config.yaml
num_hidden_layers: 14
hidden_size: 96
num_attention_heads: 2
num_key_value_heads: 1
head_dim: 64
intermediate_size: 576
vocab_size: 935
hidden_act: "gelu"
norm: "layernorm"
norm_place: "pre"
norm_eps: 1e-05
positions: "rope"
rope_theta: 10000.0
rope_fraction: 0.5
qk_norm: false
attn_scale: 0.125
bias: "none"
tie_word_embeddings: true
parallel_block: true
init: "normal"
init_std_qkv: 0.0631
init_std_o: 0.0
init_std_up: 0.0631
init_std_down: 0.0
optimizer: "soap_variant"
learning_rate: 0.0112
beta1: 0.95
beta2: 0.99
weight_decay: 0.12
lr_head: 0.00885
max_grad_norm: 0.5
warmup_steps: 200
schedule: "wsd"
decay_fraction: 0.826
decay_shape: "linear"
final_lr_fraction: 0.0
batch_tokens: 65536
max_seq_len: 1024
doc_mask: false
train_tokens: 146500000
max_steps: 2236
dataset: "wikipedia_en"
Each number is 500 + 25 x the weight over its row's rms, rounded and kept within 0 to 999. Layers, rows and columns count from 0. Numbers have three digits each. The size before them is the row's rms in percent of the matrix's.

# down: layer 2 MLP down (transposed), 576x96, rms 0.181, rows 81-149, columns 0-95
# up: layer 2 MLP up, 576x96, rms 0.211, rows 82-150, columns 0-95
down81 121:499519443496516529479541460482485475483522508481472537555494464501494501489496480537526513560509475508522531492506530477513485464492478523469523499512449485534497533523497500491462516490523489511496495548556468482526486500504516498526505524456512504509497518517456502477504528514442532494
up82 096:541494494532519508506525499509499489507447514507490459495504497451530490546494528539485488492518494530496558508534512475510522561534492524507493491482511512542485546491523520444435504463528461495514520487532494495492528483447492469494479481489508485469499493490517501456483510532492498513
down82 098:514495498470492519486485509509545520461498460554492527492523500448518504499509529533506503528515492485527482498510490462497514460418467443504444497522507485510476492528494512499508510515476499473519497480479477487500480494507519456453501505507478507504521511486515568496483487519500522435
up83 103:508506505533484523467497479486530521523531487491515497564492466530485513485502466473537519526477502509549512518515540505495522480536461462517483468504473506484501499485533494508510514502510474516528505485483462465441503524487507472501524434487493510505483534468463511553501473488476444513
down83 090:515468512505492492504480450542499474510459519479504495478507479492530458466493510489526540459494548479515489483498499493467504499470505505537481498535530465523508518509503484522535466411447510514526493488533536499501501535488498453489512486461509532478468497487516479519454498509504514478
up84 097:519466577508497555470498503495481496506526515527466516498515483438550554471484509515466515480481495518490465487501517476498466455471478519548491518487475535475487481502514484507474501526502500501509521515496577511509475502495506487477490508507503520486507528451529466500485514480534515501
down84 084:503474475455465457479477552517496567490466534513459479524474480550456482496514519500497509514501526507489495522518486473490502524522497514504522514554550466511537499498497442522489482508541479506508462488494463495465505487496525520496511519459489517524448498523509521509494465509492502501
up85 097:453489502474458516485486512521525479510478486541508553477494523517484483525544442496518518531540559557484474505531531503528495499490510499484470506502498529476497501489522496488486481466506509561487518491435516521493525488505482496487487507524477491483507479445505469500516454480516499526
down85 097:511529478477520481497486470505461571510486525539547504498520522523507497487471512504492502510473468501536508459525436501496481495527558518543483535477470501520504488479502488499530488503474490497540507505461518498495515487504476511484503508543502494461425498523506518503465513504440510508
up86 105:507526493475507503478518517472516496507482458550550518489489551493455483498503477514476469506462487511526504515500470490471502422520522489502524510453478528517501504490483506530504503525496464513497544471501498490518495497524498507433453555497518496483502507486539541502532496474471506538
down86 102:473523508578502488491500495489475510505545499490480490452441516502501488497494526442508484484483512517491511518473500538516490526494497516476498493536501506500528446520509496465488488478506532525476510503495465491451515486479510460547520504474532534479510523455460557517479474493496469474
up87 100:537500508489485537501496515479490513507468508496508532426486517486498487490503496579520498486517507519459517531576502519511513484508496480460525455475489507520490502492510517525528499504488483522446517490475498482508496481473473515518433542447505483503486473494489515517519483468474478474
down87 105:492476468495525485521482420533506441457520519501453517488468503493520504525503503508483479479483470495542487494524507525465479486514471499493516490525441485473512538475482487500501478506519485489529513489571497510520525516472548493510522513545466511478474480530506492502488508523490454510
up88 099:502524472440459514457530469481501482519513481519482498488509537488522527494504521495519480525503518500513508500553492506511458473514469472498545546471518518561500497498502458515492528500514481520523462514477517502479524509515523492552458518500498477462492524485443493498496521487509548451
down88 097:515505466541509489515462516499459479498514510506517495513491493464484502518459496467477459423482517476493471529498471494494534514531463506533496537466496517491505471500514525476483470543514491515460459475524548477546519519514491533491531495485480515511529474517494461513512482526461496541
up89 101:502504533542558513518505524508524520496494480562521469512514513520469467470478517503499480504481490468472506501522542460504520477465498457499484526514484481472490485543511514523503520532528471507498523503545488468487506456504476487519491475449508444476534494535485543500484515515493460463
down89 107:476505458488506510459496518522455520516471542514513503495456493513520501472501475489525462520492502544503513461478485475484517475466533537517480525496487506468479545498556509479502500491499517502485494570474460459509509509504508471536522435471502509529502512514504522535482540468479519507
up90 101:529511514499521498464523500503502506494471488506530486478467509485509466504496479502480489494497493502441549539468532527500522539500510510478509474502487506525455488485520519530486509501525517537451518548500498491461476470532499452478505510481575477489540507443552482483508468530509498507
down90 106:467476528519500498524485468465521496489494521524487524552494487485450521539499502535479494509507503500508509525507439445506506514515479468476510547518472479454476513529495498464530500482500512491504501462524478485528511546541554492501498501488432488488497511529454466487474523473490496499
up91 096:462462489502515508524480512481524477481477522495444509517479481458484530477467511524521521522511470497505510499506457509513529476525540475488469484483505467444457502473506470468487506520499481522512479484498478493467556487464507538504488504543504532474466473516520503482502555446502503534
down91 092:488518515497510470507453541495489526484515408495511486483528498461508512481496545485497485471450510492580492498459481488458495468499463508545532478528480510520520504522502521457536456503494470508501487514527495495545513507507466482507501461488503511518493516501482496521532502508505508484
up92 100:504498523495468528492478510525509498499469475556457468463497523508531484511485492513509518478488498475510548541471473486504489491503531502498491517507500505538528497490507497482523511546481481560461517489492459542469471454510501500493558467473485467459559465513519497532522484474483488506
down92 118:525488503504506529494466502515517449522493471497508488492522486464500497515504521497554515512496539482551470503486487488502477558495492465487488484483475484534504502492525538472501539529464512441529536465512503502535500456481470476491543560505539483475490487490544521520508474539499505516
up93 083:484532460502448502500489471479506450509535491508482481497537514453512509534474494514503498497504561490506488544460517475522494485502488522501496511490502525495499523428483502475509485528477508465478511468485523526499534532496489479497416515531528470512500540458500477485518477494487529492
down93 081:510495499502508433528509545487505511494500479514518493488475491522438498487513528497536543459494519522518524479513483549487544484480474467537521464520500468517486520520527525523501504484523499477480457507496499561513474476529469499515585479488509513487496476479516505488518515522493468505
up94 098:454506495517466498465494481521457513492473475530457467478501474494454552498509494511541490517518499507478509502537505465503490495526461541534533519506501498531508506505537486505489505514479457435528523476491504493497518461510511470509531457499505543488546520516484498550466511479524480473
down94 102:538481495486509493511506520480536476545493497525505531475516511471483479521486463489449509508467489507533492478469495550497517487476512487495515469488539444460506493490492525445505493471538495518511495502474459519510483499493459523526514508490529472484474447525491557491523439538492508483
up95 113:502526491463503491554470452499512536530494485505513511486511514476517532501517516520464508542497506427511532470506482513527506483508543519462490498499528538498474472493506518518453480525490488497517468490498515498468537484515499513499548514529493529507516545494532484519513481505486423456
down95 106:506467482526488478487485512474511433509487486511506517475522502486513520519507525468515512454567524509504482471521521494522449518529516477503517484451498516520521489442520495478530474492515456504487518514487480485543515465486542468512544510517492515483459471478475484500498468453514462505
up96 113:503486526471497479469500453506506477460460475480498521472481506551510474529516496474541471491482480559538507518466521524520508530515515517483510512471501482516450470477453515512551541510504491537518490500523548504498485543505506487502471517492471507466518515532519478490504484489532494554
down96 107:500528534525494472487500506466480524511530528519524475476468486508512456526513528463543497497509518526501499521550490499552513505467491537534483496485529484487531467515497500465493492488502524478498496477511506479537476470573491442478491477460506466485538497483487505457527483544492467491
up97 099:447527509462492504521486450496420511496484438463497526514517496507505503512494469440504515505505515508489515490507514501451458555508516543517483504485511494531484441510475541509462489489517464490492495491508504510459506476525494516459492531484474500492473533463500514489476502493508504492
down97 098:507486522489480484475483542479486469488512524524465514506485515494494518458537517528495502534488508511502535480537479488517528433491513502519510433505488460473506510477505516490494538515490523483498491532510531535520471486483486485482514452501501503525485511513548444501502535455436470528
up98 089:502495561491510560453521485499489491432485475507527446508471516513491473478502519503523464492507514494521455528543471499511488462488476453480480487516498511521493496547520486477493534496545499491484472525489507482512453542478481517466489482536477512481532534481504467492511519511511514513
down98 082:483505491474504486558512499489513514554512505477475509514487494464506544534510454487495548499486502565510530433468526527509489515503510535499544533521495495507460523512475512507530492503457515512502512526497489495500551458494506519508493491454467483525458453525523517491515518515487477492
up99 088:491514476534501510450506505487494471499499489515462568561476452490489485522496515461479505508509507499533477517510518507496517466450462511549478506504503527503452498516497487478513494537483498518521519490503497460504485498471488520476442519514481494515492534520523564547512499520511467465
down99 095:496454520493486459468481479469525500499490514513502479494491531523486481524487484530480508494519478488479511484475526530488492473496538495498506477500492500472534434508506538473495486501544449468486508522519484484501524459539540504464495476534495541447543481507496488481453517444473540494
up100 100:496489497465489529517456483589478479500529458493534518485524553501530509513478526502509527504523509478485497493498496549482494510483549521488561493518555496499528470538493470509475462508532484465562475485509491531510487516511494487479477487507505493477521501504467505518496511516494505464
down100 093:473486445545529515533486513485500499513504516516481506505445485504477529453487497527513467520459552485482547496504481567456461494474491515500497504504479529491521532497510513491553513478485520499500493507563483474509530508508475497528484467446469517551505498484510502490507503522494491491
up101 098:507493498468466484541457502518441472477509499496482454447477493516456477528480516499504481489468533528510469503549522512479504518457558529508527514483524495547466518493529487484498500525516520519495528516510490509455542444498517493469498533523469511502499483515512497525534487482474504505
down101 100:499496524519499481456501513498499508562479548507500468527510499494445510517475496465524509546531512506523472515498465525537513494522508539498479448510502512516501460483533510501502498492499507453480445484483492480515510534503515487515521543492498532478465485495541504482476470532547562486
up102 094:519488491498471458516472507518519495526472515496540482553484507487532540509502514506523499516462558492493515525467496497487505528488513490518501501481501476496522468517467515494500482508488549546462501493503447515508450493473504502503490496454562487458556515462535504539459495507535504507
down102 091:534447506566499482490524478510487509509474514474538491511462489524518498517517480503507506513509516459479474546508478522491492499509455510482561497515453501542471541480503514521504549499513478479497500517495548510531534497520490480500489525558460495495456514491526498512457537519497475510
up103 086:503490480550485527513474486519505487487490475503493490500486487478504530463490482472543474521516502534515486502505510516474478510552487498540504460497506477473525493493448472518486516481457559502482527510545501538528480487528556539473451494433466491507505481530480479498464507527497505509
down103 089:540542489452473531543483503479539475523492503468467505491551515512526511502498476488462522527476498519476491483544496469503475490458543489531538500500502520490495505533494531482494499535526472497481483501499535511447504448521479480533509502538508505534485477499453502495542538510480471510
up104 093:509456503522462463511521475502488498479509472508553515537412517488488487488494484518491481475494488510517493515552505531506536558510472500448485472477505502522504516549463492497505497527508475475514487480520524520505478531526480516503512488510450518512537476515494498532466517465468521477
down104 092:492515466505518500488494498499546481486488488479484490489509503469517556488456457445506500498530478494519493536483524470468544570473478534500499534467525509509516465498509546478499501470468492497503503497488466520462527540497507513533449497511551501501474525494473505479536517509513541487
up105 092:473489504494503517488515507449532510498523522469505499451452515514517500550493454521445441440498485550486488508490490456499487515479507507479524494516485504512480476476473524489515538507493520543456501562514458467485476484482520513531502494521507510465546501500470506496503510503505480494
down105 091:516488485539508489502506474476441524495480472503523464550509494475490491464489537453489498485491537492507548500472494527474474487516485493505524482521519486525497524530553491507508492446521506464518507463454503530559448487512476517500509516466473519526475476510531522494519515494451501502
up106 105:512524489521464562470466495488499511528532547468546504483506487465509476510521530505521506534521521488508521480506490500510501520495529508509485512455467502526520506477507451508533457491498465553442563501475513485468489476473513501488452521499508526510519530483542505524524512510489487473
down106 111:503517487517487478479497494507519474522463506514498513516528495467482515533510525473499476472510519564485484504457511518493502493444527491510501524484457525552527464450533502526485446519513461519519528506485486484492470466501504491513521516543520517486491539517560466508479549487471524504
up107 095:461521505480465472546530488529549490525502472486458507527539502543515518502482497498467491511507516515501509479510548445495502496498482543517465502545518509505454492532479527463489500494504531482501493491518463513496476466482532478516463506515493508533500467516482488524541554448500535510
down107 083:494460478539525488513496507468465467473479530501566515449461511504464510485530518499547471468491491515454501491546425512510488518494508474472512500464466483501522493506528482525496523502516504513473472461492502496482513500496492532470517496485512479494502527459479487510473463491472450514
up108 093:488473506495512527484460501561506466475478512509521499524483520490520460508515485484500493464473494506478539541500517468482511536477510466524499490498537476483543490490492505501465544498480509528504509489529491475505486488458478488457523512500507535517521405508514503512488492530483501573
down108 096:502523499539492534453517474439507528526500511487470501497490468508482511523472524522486504506493470533493477477529429475521490528494464492501489503501457530470526492489474485500517499523532505487494502554498526513505517465558526554537522507500510494503500555461477481509491503534519476530
up109 102:505506457504489522515505508531529458448529512530496523524497495500468427505493529507500517477495481516471486529520496520468498481539499523504470504510492499542536530512496505515515498556465553477458526479478480561482471497495496536491506504470445514472509491512504459514515461500509479516
down109 093:496495470497569471517533488481457513533503456502509480569482448471519491498472507465486497500488463482521477488495503515460502475510504538491487484540496511462500522549485499537464504509518504499540515534533533493527499487530501471508465468457458528521478526508505502512502495515513489529
up110 097:514495468513499503495489493531487512475483477503495465516509539521514574504455533484522499474486491520495477497522502486528474527474548500468564503502489514511530458512484511483507492497534499518465511445500522500528498491536515514536465485556499487486532540511442461502482509466488526491
down110 104:553516494552481526505496510468493468471511475511487470545535516441474510524526459485508510529516487483510508507462469511503440468501491496483460526510536502514472525520499503501515518515485459516500522499479475507485503454474480455470471522538508537516518511477494513535509525497532487451
up111 096:494533505493497558516516467499478504506500488495525493514516523503505517557496481519516460510525551496482544453537508520553517498509483507498517495472533455517468483505501500451501464464470463508527474471516435510511499482536502473486454516506532489475517470510469489520474509499488518464
down111 100:479536505457530525503456506529505528458489438539473498482485535519504507491504522519506492529509484470502483505513435516483546522500488488479518471524486501470515491500494516507497571511474497489484439516505520493486473529523461487504498516491490517524515559491501499502510529534439493517
up112 102:516453501456522505514496511501486513504503506535485438505565497475518468492504483524527473536525494467534540485529463530503506493469475549485487470469478515496531485490519514448472475449497536487521498505462521497501487528515531502536494517523488496468478544524501477535495480524495522508
down112 107:510507494493528505490544481456482550509547498456482480548525509470475506505523493526520463455473462508484516464456500480477521525473478497542478484510512503493522504511497472484461495465478517506481512450456493521529530495485519496534539461498480524498511486474494507522474542481498514548
up113 106:488489506532481531458463505498511494509526507493495517505545531512484513537489504455481503544486478543525473531471506492485466490528521485487514531506525489477493540519486506502463536489570505496488517481505484496450557526458492474484489484557491490490468474502525457514491508449523486490
down113 093:512511458475495501480506519535506546464473526502497521492489485502494467455501498523509545439486512489468486498522504469506501493482488542525498475488509492471468486504521487553526456491493475489470545548497539542495483501536487489499509500454531436506528501541482495473473499539498475489
up114 109:519503463490514525534505498517488494504536489475530446511481513479559501508476480490469482506500537499492483499496519488481507524497490549514539497533481522517434498480542451476488477492518558529513435507518508537451501484539498513477497530470504488468484485521518507538494502488495533498
down114 108:501461464497466518470485532499475527539461495511497506501508481493483488467481519507503485492480455499486431473529495534497518474461532482526512513473516562490480514535478505518518472492525529519512479496485526501495549491533499510512511496540516506560474556513504494525491526454520465518
up115 106:492476556520503510474567485501500482509478473498449517505496464490470489505507508485493522506506442496494543490496513492481513479491482516470465573520531456506466529468553498509495498515476519530526539511521509463458483502486484474463513503468504476512507540473509519483495473532519493481
down115 098:487512466468457512514463494475520516472493520544554468553520477496525474476498500494494480510505527476517484476451488517477475497486519485484513439468472505538507518500474505488493527483536525519441492487496484484559513505500504528540509498493530499485482488519449468497514505479498471549
up116 089:483498443456519479489510522495515485487496500513477520507476495519490485438502507512483528500498475514482540490521502471459497529500475480462509501498471505560479516491516453469514522532522501536470523549535478522433498519468506544498510524482458510508498466514521465475510494540485474483
down116 082:512478587517469504504487476481513481434495537503524500471494500533486460477479524509510502473487524500506482535457506502516484506499510489520505510480524514462479459521499494539540498450495508508526501445469549500487536523519496482466509496468482537532502538450502502486479502499502496519
up117 096:477477466505520531485486514517558505528409489513514492491485491510500483524504564472490488496496509487471454475541505505505492496479530485487499493473494476487495510513495482500479489497531498516500535515533450505439478442501501468522488526482537488512510511506539486536519531502482449510
down117 102:539542504473493505499470500517514520528545489507473489471510467522499462484512562492508506507490491489545507449511521496524490544511513477537484499514507480458514474498464502483453504495478499466493480532483534448538535490494458497538491530534502536485442480516502533497529497510469506490
up118 111:504473490477542507482498473510458534473526498530520511516515517490495481519492470497537495514454476479489475500521527527502532516506463532475514515531483482525460500475489494527498488504523525529546510501545540477487507484508515524464503560569477446538506477506466498527514534473510491473
down118 109:491522469481541442449468516434510485509505505539511502528526484538524456501451512510516510474438499512520498517491551521499511489532511533530531493513491494501508477530528516518465468564501497510486497510512499450513540544492480512512506494484524519498480511527482494518515506510483516494
up119 098:511468496519496539491488516514520476497506493448516508486459477464499531495488524540497515544513498489483501492519509490512462488478515452522487519478486512486504428509548501482509524515484513470485545529459513536509470534524497534531514522484545535519544468473459510485532478480529491471
down119 101:517504532509505488533527472438493547476526450521461488478519528516503480478512537462495475487476499531474503498486528497510493522511503483489492504502491525525480491529513500486513469571473456507515473492516538507521510531500520520498483482499487534556519566530532471506495494467461488525
up120 095:478466515471534536481517449526503477479546488492437481494483461488493490490515473469491486555509509541514500459501510472518525499494483449489502523535461491458502477526471535484473501530521509518511472495458533510489534497471492490496523528489497447487498501521474519505463546499511517498
down120 094:503492456530486504473482509536539475487493500513549494520482489527469475457543468508482522477472479430508472486588513506483522514506486516495489551486478515527467495518508456494531520521490472511495515537522485488514498522534520480522478491471485532506519499540523476508482490516481483507
up121 102:467492492474473494525530532506548502534511495500496518506486533530509516499538427486502484530514460519463471492515486484500503507492484526496460497494485497524475523520508510520445510462477474542496467537504483483502501499547546436474517507512517511478504523529499446541510485482483467508
down121 110:537486480529531502488491511502457555504493475500496495494500479533505490460473511546472504506459526509530513501482475546512526517497486508491536500498513520483524520483468501487453492473507478520490475487481552507473447519521431516502526543484512530476482558494536489504479528477525505465
up122 097:509469525523473478505544481516540528488484503546521495485498480531485532502505535529465543471479482513510499544517517522496509505535486500442512508471487520513489529518500483479482473502494504509563449473464486492477511529440487498462500483492500496494544467535492447490517462516515494483
down122 095:503515481510503526471516466470474528532549487467486484492475509532547474534525492502508484508526466497546481488518481479519512473467489509545501461532491472496508512492467516526482492503536519503461514484526512450481489452498458472520511457472511484489515447453455510514512523490499521466
up123 104:509548471513467536486494514479515491492463515475543495501519497539511509422513540516475500516516533474480529523503465532514491507485473481480452521518510501502496472511481516478538495490542505481465475505510466532515477510534483513480515498486485480443523523496488493547457449486504490467
down123 097:497496441466531464481549473475503507532470508494517512474504520490469450530528527505479462521466479479480482546475493501469529512489533514504536505549553496511515480451529499505477496518487518530519530493481500484501531481512494523508519492542506494511468478512529525500494542522541523538
up124 103:531521543479540456490522519503461543501491444462510487460477488514533502481495521514512534545501502472472459488480519537486533495512530474510537478513474494506481462464519480466497471477575503507530515481506505490479491508487500526501490467509486498470532536481514525512536476491524515514
down124 106:456497431516488470521544529521486459528479484510520485528516497473526487531413507502471486510479524543427517501481488529520529496472496519500495530487528520503534494506467517515541514528471525488478501480504512478507502479491526495497523478504480506496498499490464523502534469511518462509
up125 099:476514511470493518495467476523538483469527478525521518487514533533457479514489517488540493518507465520529512497511498502472501519483484526493493512485519479567509486508484513511540507500528507474492563434518494494530470518468494505488509526568452484444495532489480459512510490519509478509
down125 088:509485492536472482480491442467467468547489508492476481541507509456516492459445501483488525514533545487471503497475513488531465491499509432513476494521532511493508505459504498504494466490498441517509506530503547510528534510511492464496496481494488505556505489540499527501515504482490483535
up126 100:513512526474466509495509490502531535538506483495495520520517523514540479519502542477522531489525565496511516491511493501504479487509516468475480530487498495498502494472501534489451457485538452465507545533455536519491525476474478543528503470466503483472508499481491556483540522545489484515
down126 098:495503475480503490568505454499534461518489505496529576498545483499517511494514507484516498500526524468448499487510510553525468462502545497494506518482463482519468505489532503506531512486504505523460505473494496498520498500482530556467495520488452493470469531483489475473540473506482497502
up127 099:484513502461502545500536489526503533493521491482509530494514540511465482488507510476516478475471481513494502502517496503424500545520495487451530513519487481478482534532514470496491482509543483540489503514500524497511441498500478526482468577499522472456533500482485516476485501503448528514
down127 092:475481503530520463518504538507460490535428459522518485502477492478526543499528462504498502488495510553509467510505500511497486475466493510498495503488529513541544463505503507567516509506519518506517490478505506519512496509469526516519492482527437497495519510453470508515521457515518444476
up128 100:502498530467491511509494513539507480470505542497509549506503497488503472459538495519534482511507492535478476490509479539453553468511492461525517518482509481523517480462499482540493498550484504493508501492505510459475445510499508553490460539477536526517522505451493529523509495503466526461
down128 102:500525528492477469508526508474496513504503547464519538504557481499452514517510499530482487502532501519502511465505489514541455514519563538490507519555464487494509550524460519485474430479506486495471493532538492506499483480512514502480516480510506503499461505514498497489512464489509522554
up129 085:474486547483486474500494486528491476519515521517439459524503501497511463414476498504503500506518512500517507472513486487454500471511516485517496482507512432497488494533557476514509500516472513519511541524539508503536500492490481476531525545458485487475523537542505510508532506505492529525
down129 071:486515485494515472504512496467519522494512522480507517470456488474503521549524483518491513490464460463484469455439489476522519551499474533497536514533528521495513528502500497499532488465512482472533500493463487507437483486505497533494509521512497539538494508471497541477545454524498492534
up130 102:484486481544466508489485467439532466517517478494539535475464538499494455512488508530470513479515502508552491521495478495478507502497506473506491501475490496563482477511502492506490488498470500539553485452547483525469503508507496507503534542513505523517525489510492527497520466436493470471
down130 099:478493481459556519523494499510466456569482508502502499551519430507519504509472508464515533469486479523459525474487469520507525488473483513492494498496484510498483513513482534532500515507508527512493498459503509503534521493497496492516513497498514521545526517447584487461510480510494502500
up131 089:502445496497506522470488501481521526484504505489482481446477555522453511461495500510525492542502493549472485497498467502535489466527468503474485524473462532510514506534491505499501501474508549470520531501471493539531510524530560535515469497493484518497489503500521515528458457481458502490
down131 095:500534482505500450493503521521486501531517545472497508551473511506509496549506491459553497495525482509499482478510516456497490532460468531502480480515555495433466498494517515522476499546525506526504468547489490487501495453523485458491497536512511500523472524507479494510533536511498466487
up132 105:473500493504471520498477475468507519504532503472542515500497493495526495504472517485502507434452476521484472523465488539513503501531529483528447480522484526512482506520496468452512509480468536500533535489485505530502534520523558541504472497503530509501509497443528493497520459501538451494
down132 104:523528501512496511475483492494565530514525469512523502476519509502507485496525505533524486497453471478504488500497528506517481506459494469538469517448526528525523498477452473502504469521494489515531460485496513524490497502485519527438538482479519493499533464478534497529521498492503561436
up133 103:439519497530554503477489487501527547524550519474526540533482512550539544507498497492488460500510455477511511481511505493488447516487506498477489528493478496501506503499510462514474517536495485440480480499528472481462506476524499525467545485516472529517495480474528481485476506500529507482
down133 096:526548477514486512521522549482498475520503533505497506493521482524491477518496490526440510516509505509512509480448474482515479460502508454520540479510497511502451458496462555515461473479526514540467534497483494459509457485473488452501485504495523461477498530503473527516530512533487499494
up134 093:502515492522495543478474494505495529524547513469514503541524493529518516495488459509502499474450494552466462506506518507477471506514511544532516498477525520454483526502468512503524501492501502525472515465447518496458500498509443536463486470510503551472520496479539500543474490475484473510
down134 102:481463527505500503500513517539499467486499505517480495460525454500459483501497472511506520477523546456482493537522489482500481521495437481515480488548477543515485492463484506470489471484488530514486443509480527478515528480469541525503507460511532455474494535515507494479520483551517475482
up135 101:544489512519498476465514535496524543501483477480512484480494509472460491447502501515543540511515478444468471532501486541510491483491484478525498502505449501478490458495496496526472483488507530512496555472499521498479471464521512548503512496490533526513537503492504523493530490465508488425
down135 112:485488492519456515531547527487484568473499555499539493455566523484474491546476500494487525511506484489541426483504474485549468482481504523499470512470505507486465515527507482464503495491506476521530463487485489500522478504522487458504502481516488498501485539489510495492522501529496489499
up136 094:512496439499514458505487489510499473549477449496487527495503527488508519477479546538513515502509490534532508484520442480481473530547526461456539488507528462506540466527468464529493515517476501486513495474535519469501484502524511510489518524470512516481529485508512533520506545472503486506
down136 100:535507524484517521505508520480528500506502499501500490511485524524487512526474469500494496443489456479497445540505485472497593493504531493570506505541516537504497541492505500482509508476495490513508498501489495471483547455489480500546446452523507508489516529483494481502483506506535485524
up137 108:504450480505484511499487485511507506527517511478529511487518491503529471572469490490553450512510532455491492494509493465443534504461543488509546477477501487519520444501513518453502517494440485514518495476482500507442536507509505511499510508506503520537528502488508493539482523515491481486
down137 107:491494509507492521485507508474516487474467505476515516465501499507531512528492467472472472493473489536477494542440457512449513463497478531463488507523529494507510482477485551497516504529533453510452507495504498523506526538502504535549496521529477525518545478514501466481501538439493486497
up138 103:511522490492476486482491563478470516560493507499543509473511480519494517501455511503451511476547513527546493491548525513509517486490504481526510485499537501567453523487477488485467477491496525528457519513489528499483522465480509482477492504495489452475496476494522524525508473478518483453
down138 096:547540495512499510545485495500500475520500524498511508506529486515461469510499511462449516505447500493485495431502498480485512478479476527563514528481488453482439507529503513498487495487508463502543542470514525530522495516498452489501452482516501503485504488450499486495488544499503490479
up139 095:542541507494534501504503459483507492529452515483528486493495483452515503462524464558483520501562476520512504551511526507500530504496517504496515477473460454503530504498483485487501531557483497495494530493529466475479476499480478478503484488475487518535473449553493484523501505480521528499
down139 107:417489485477500497507441522506517486490548514522499487454473517528496494528437449521524525488542557510520497503476543502528497491510494501513490511518490475501488484490552472496495487472517480516498520497487506521524548476487530504521492466483514482498476459520463497524496488495533529489
up140 097:490484445487520514453515506561538520482503455498438504531521499531503453475499538436496506503501506465477538489494520527498513471467481514491457489530495503501511473535486514515462506488479481483520552524518437519526494508526496494489483487522511493519505515519469509469521507477499500484
down140 106:515463509493457478529477551519476486468460518523532511487455513476493529499453464558494482503537500514435516511499540462519496526515534477489495482508534565489495495482492471521488519505501495510495544496508489503503489516528528514490502449483526490469516514465480518490461519474501496477
up141 093:462498506485542507489489488512466496512505560522483509485477539475497483487512462492467468475529502508478520491506496557502515473534489540529496502497484486563542498423512497497487496487528504517491500504482476555541478536490509550499499524458501497499499523492534501475468493534474468496
down141 083:521524477483512510566513520503502472504481476466496478492524493540546513501517523510515506472491505478483519456472531474487508486461521503499497510531520509519496491505449502498524496464519450485512489470482478524483490506524471448538451473473475476556510493440526489521533515470507497463
up142 091:477482508576483529497541554502469535435474528499527486534487513531507509458496458527457489500473507509517500576505540516509519503507487495505500520489482512493489526507501493463499507481496495520500507476522500501459479469524487516475519475520463516527495496498473538523478535519482524530
down142 085:519478487464518481510467466488522477519487467511504467524499514523527527547451499464501471506495489506504522472519468460549493526485483483546491470491452501509528501526475507508543471543496451493530526470516510551508492483536523525499482486504480473542450495505536519465493477500513495507
up143 096:488513530497458496490482472510501484504487468511464511509509495519504475469470530477529476480510496512526470484508564539555476494500522516557501460486505525554476506515518538451535513537490501479495518505541454497461460489492523513487524497499482522480490529507544493454528509494503486526
down143 096:531488502501497513502492521469472513473502452492518512559531482494524437493494531503528508479492498498496495505465506520547485553526465476505522491498461532512502494474472486514514464491516450504468493496487561496535484552531537504533534493495475490519466468500502469488495461528482510469
up144 102:495519508501496535472515470511489536490463510500537553489546574515488483467514514485495505520501492482499489496457480495507504483506516503496482488513477488554565475489526452499493535519463538513528505479472467546516490505518521479496492503497541447499529497479489498499470488508452493454
down144 102:473508498516496469510493521518524493524471544470532517498467489467499507489542498500489506498522521515492471511510516481505530521502506439490473556536522490479532482477499510512462545510435476494503541550476532508486502501533506500495499516519505474559476504448514468480482483481551530520
up145 107:472529480499519462485495487506505501488509480483469538497536496556506479478508482536512489462507498460508516517532475507503466491485510494509517472525509456478538534494510492524441521525524466498523526503498425524529548496488512504519527516582495496520498478487456504528486482490489511519
down145 110:492487493516489530520479517456488505520486538505473488490475521521525483497434498494510501510480489496527519487485534559443493492519515494490478502487460522498451528536566536502489458489545538531476502474435503511527485492511472475499500536473495478506466495510528498489488520513513511535
up146 095:538484509507475516484541533455523477478526457498460547477520459505489514488495497561494492511497519499506510517499522482491523467466539459466486532486546502475472509494511527498467503542490566505479485550486473525482492481545464510526546531502511486486509525505509500490489504516477504514
down146 097:497539478529495497485475444512457475479567486529502484528464509471497472512512503570485518501503508469485518488523488454508486493550516509464473480531510514504499514483497489506531512485501470469477559475503465480508467494488513447475504491485531476465521524523504477465521527503480492491
up147 105:484512510543481503507512495471538514489509518477504499533536485534446464469523500471520490495573494485481521477539501479490498496477488520491506489460518484477487496447498497485472452524525466528534497548531482469536490460501486450512514484488529507486503491527492515514485529501433502512
down147 115:475472503530521516466514514524469541501509525479495491484477493509483545479513495452533489513483476496515524514497497489501523520518503460516504491490431526522453522494470490541520531474526543457503482503554511540508491467530533542489509474522505528492526522493475479464484470511478539535
up148 106:506519494488514512497470493501482513483506480509484469474515476491492488500491550541500461526521460519509469559507449485466500480512521460532489493563503499504517449553506488505447530516490526532515489505509505481474490475489454521506451520510522552488514503468445520483495477515501510497
down148 103:502520480479502489498501526531458507515476525518495499504520500536501505503521478519526538484489550521478514478504490532482523457489493547434526468462543485477493531516474508462529510499489511484524491511504555547501510454507453514505524484472500533525514452518504471519506527498461491454
up149 097:520472518513457486471473535500501522513523504482475495509465507437509544519489496472496455503515480500512478476541510500536513508526511532505528498487515504530497491486521485476545486465521529472561489515522510462485510484507521501458453496485526489487497476521478433539539494519473519458
down149 120:495515490526489488499474473544547491476499485503521506510475511485542504495488487523502501514510481527506479508485475491499498477496516443493525502508496494471506474491531452439512515463524508479533478537471488450440467447459517466494481487530511459500470502502452493465487540541519512490
up150 101:530454486536486544505489460498486488473497506497522523451514523477498483520482498535506492474493508481472507540441543482488532533512547498455515506490506475549483503502506530522483533506533450511491499517484478548454517543493472504482455489520517498530531512461531514486476486502505500494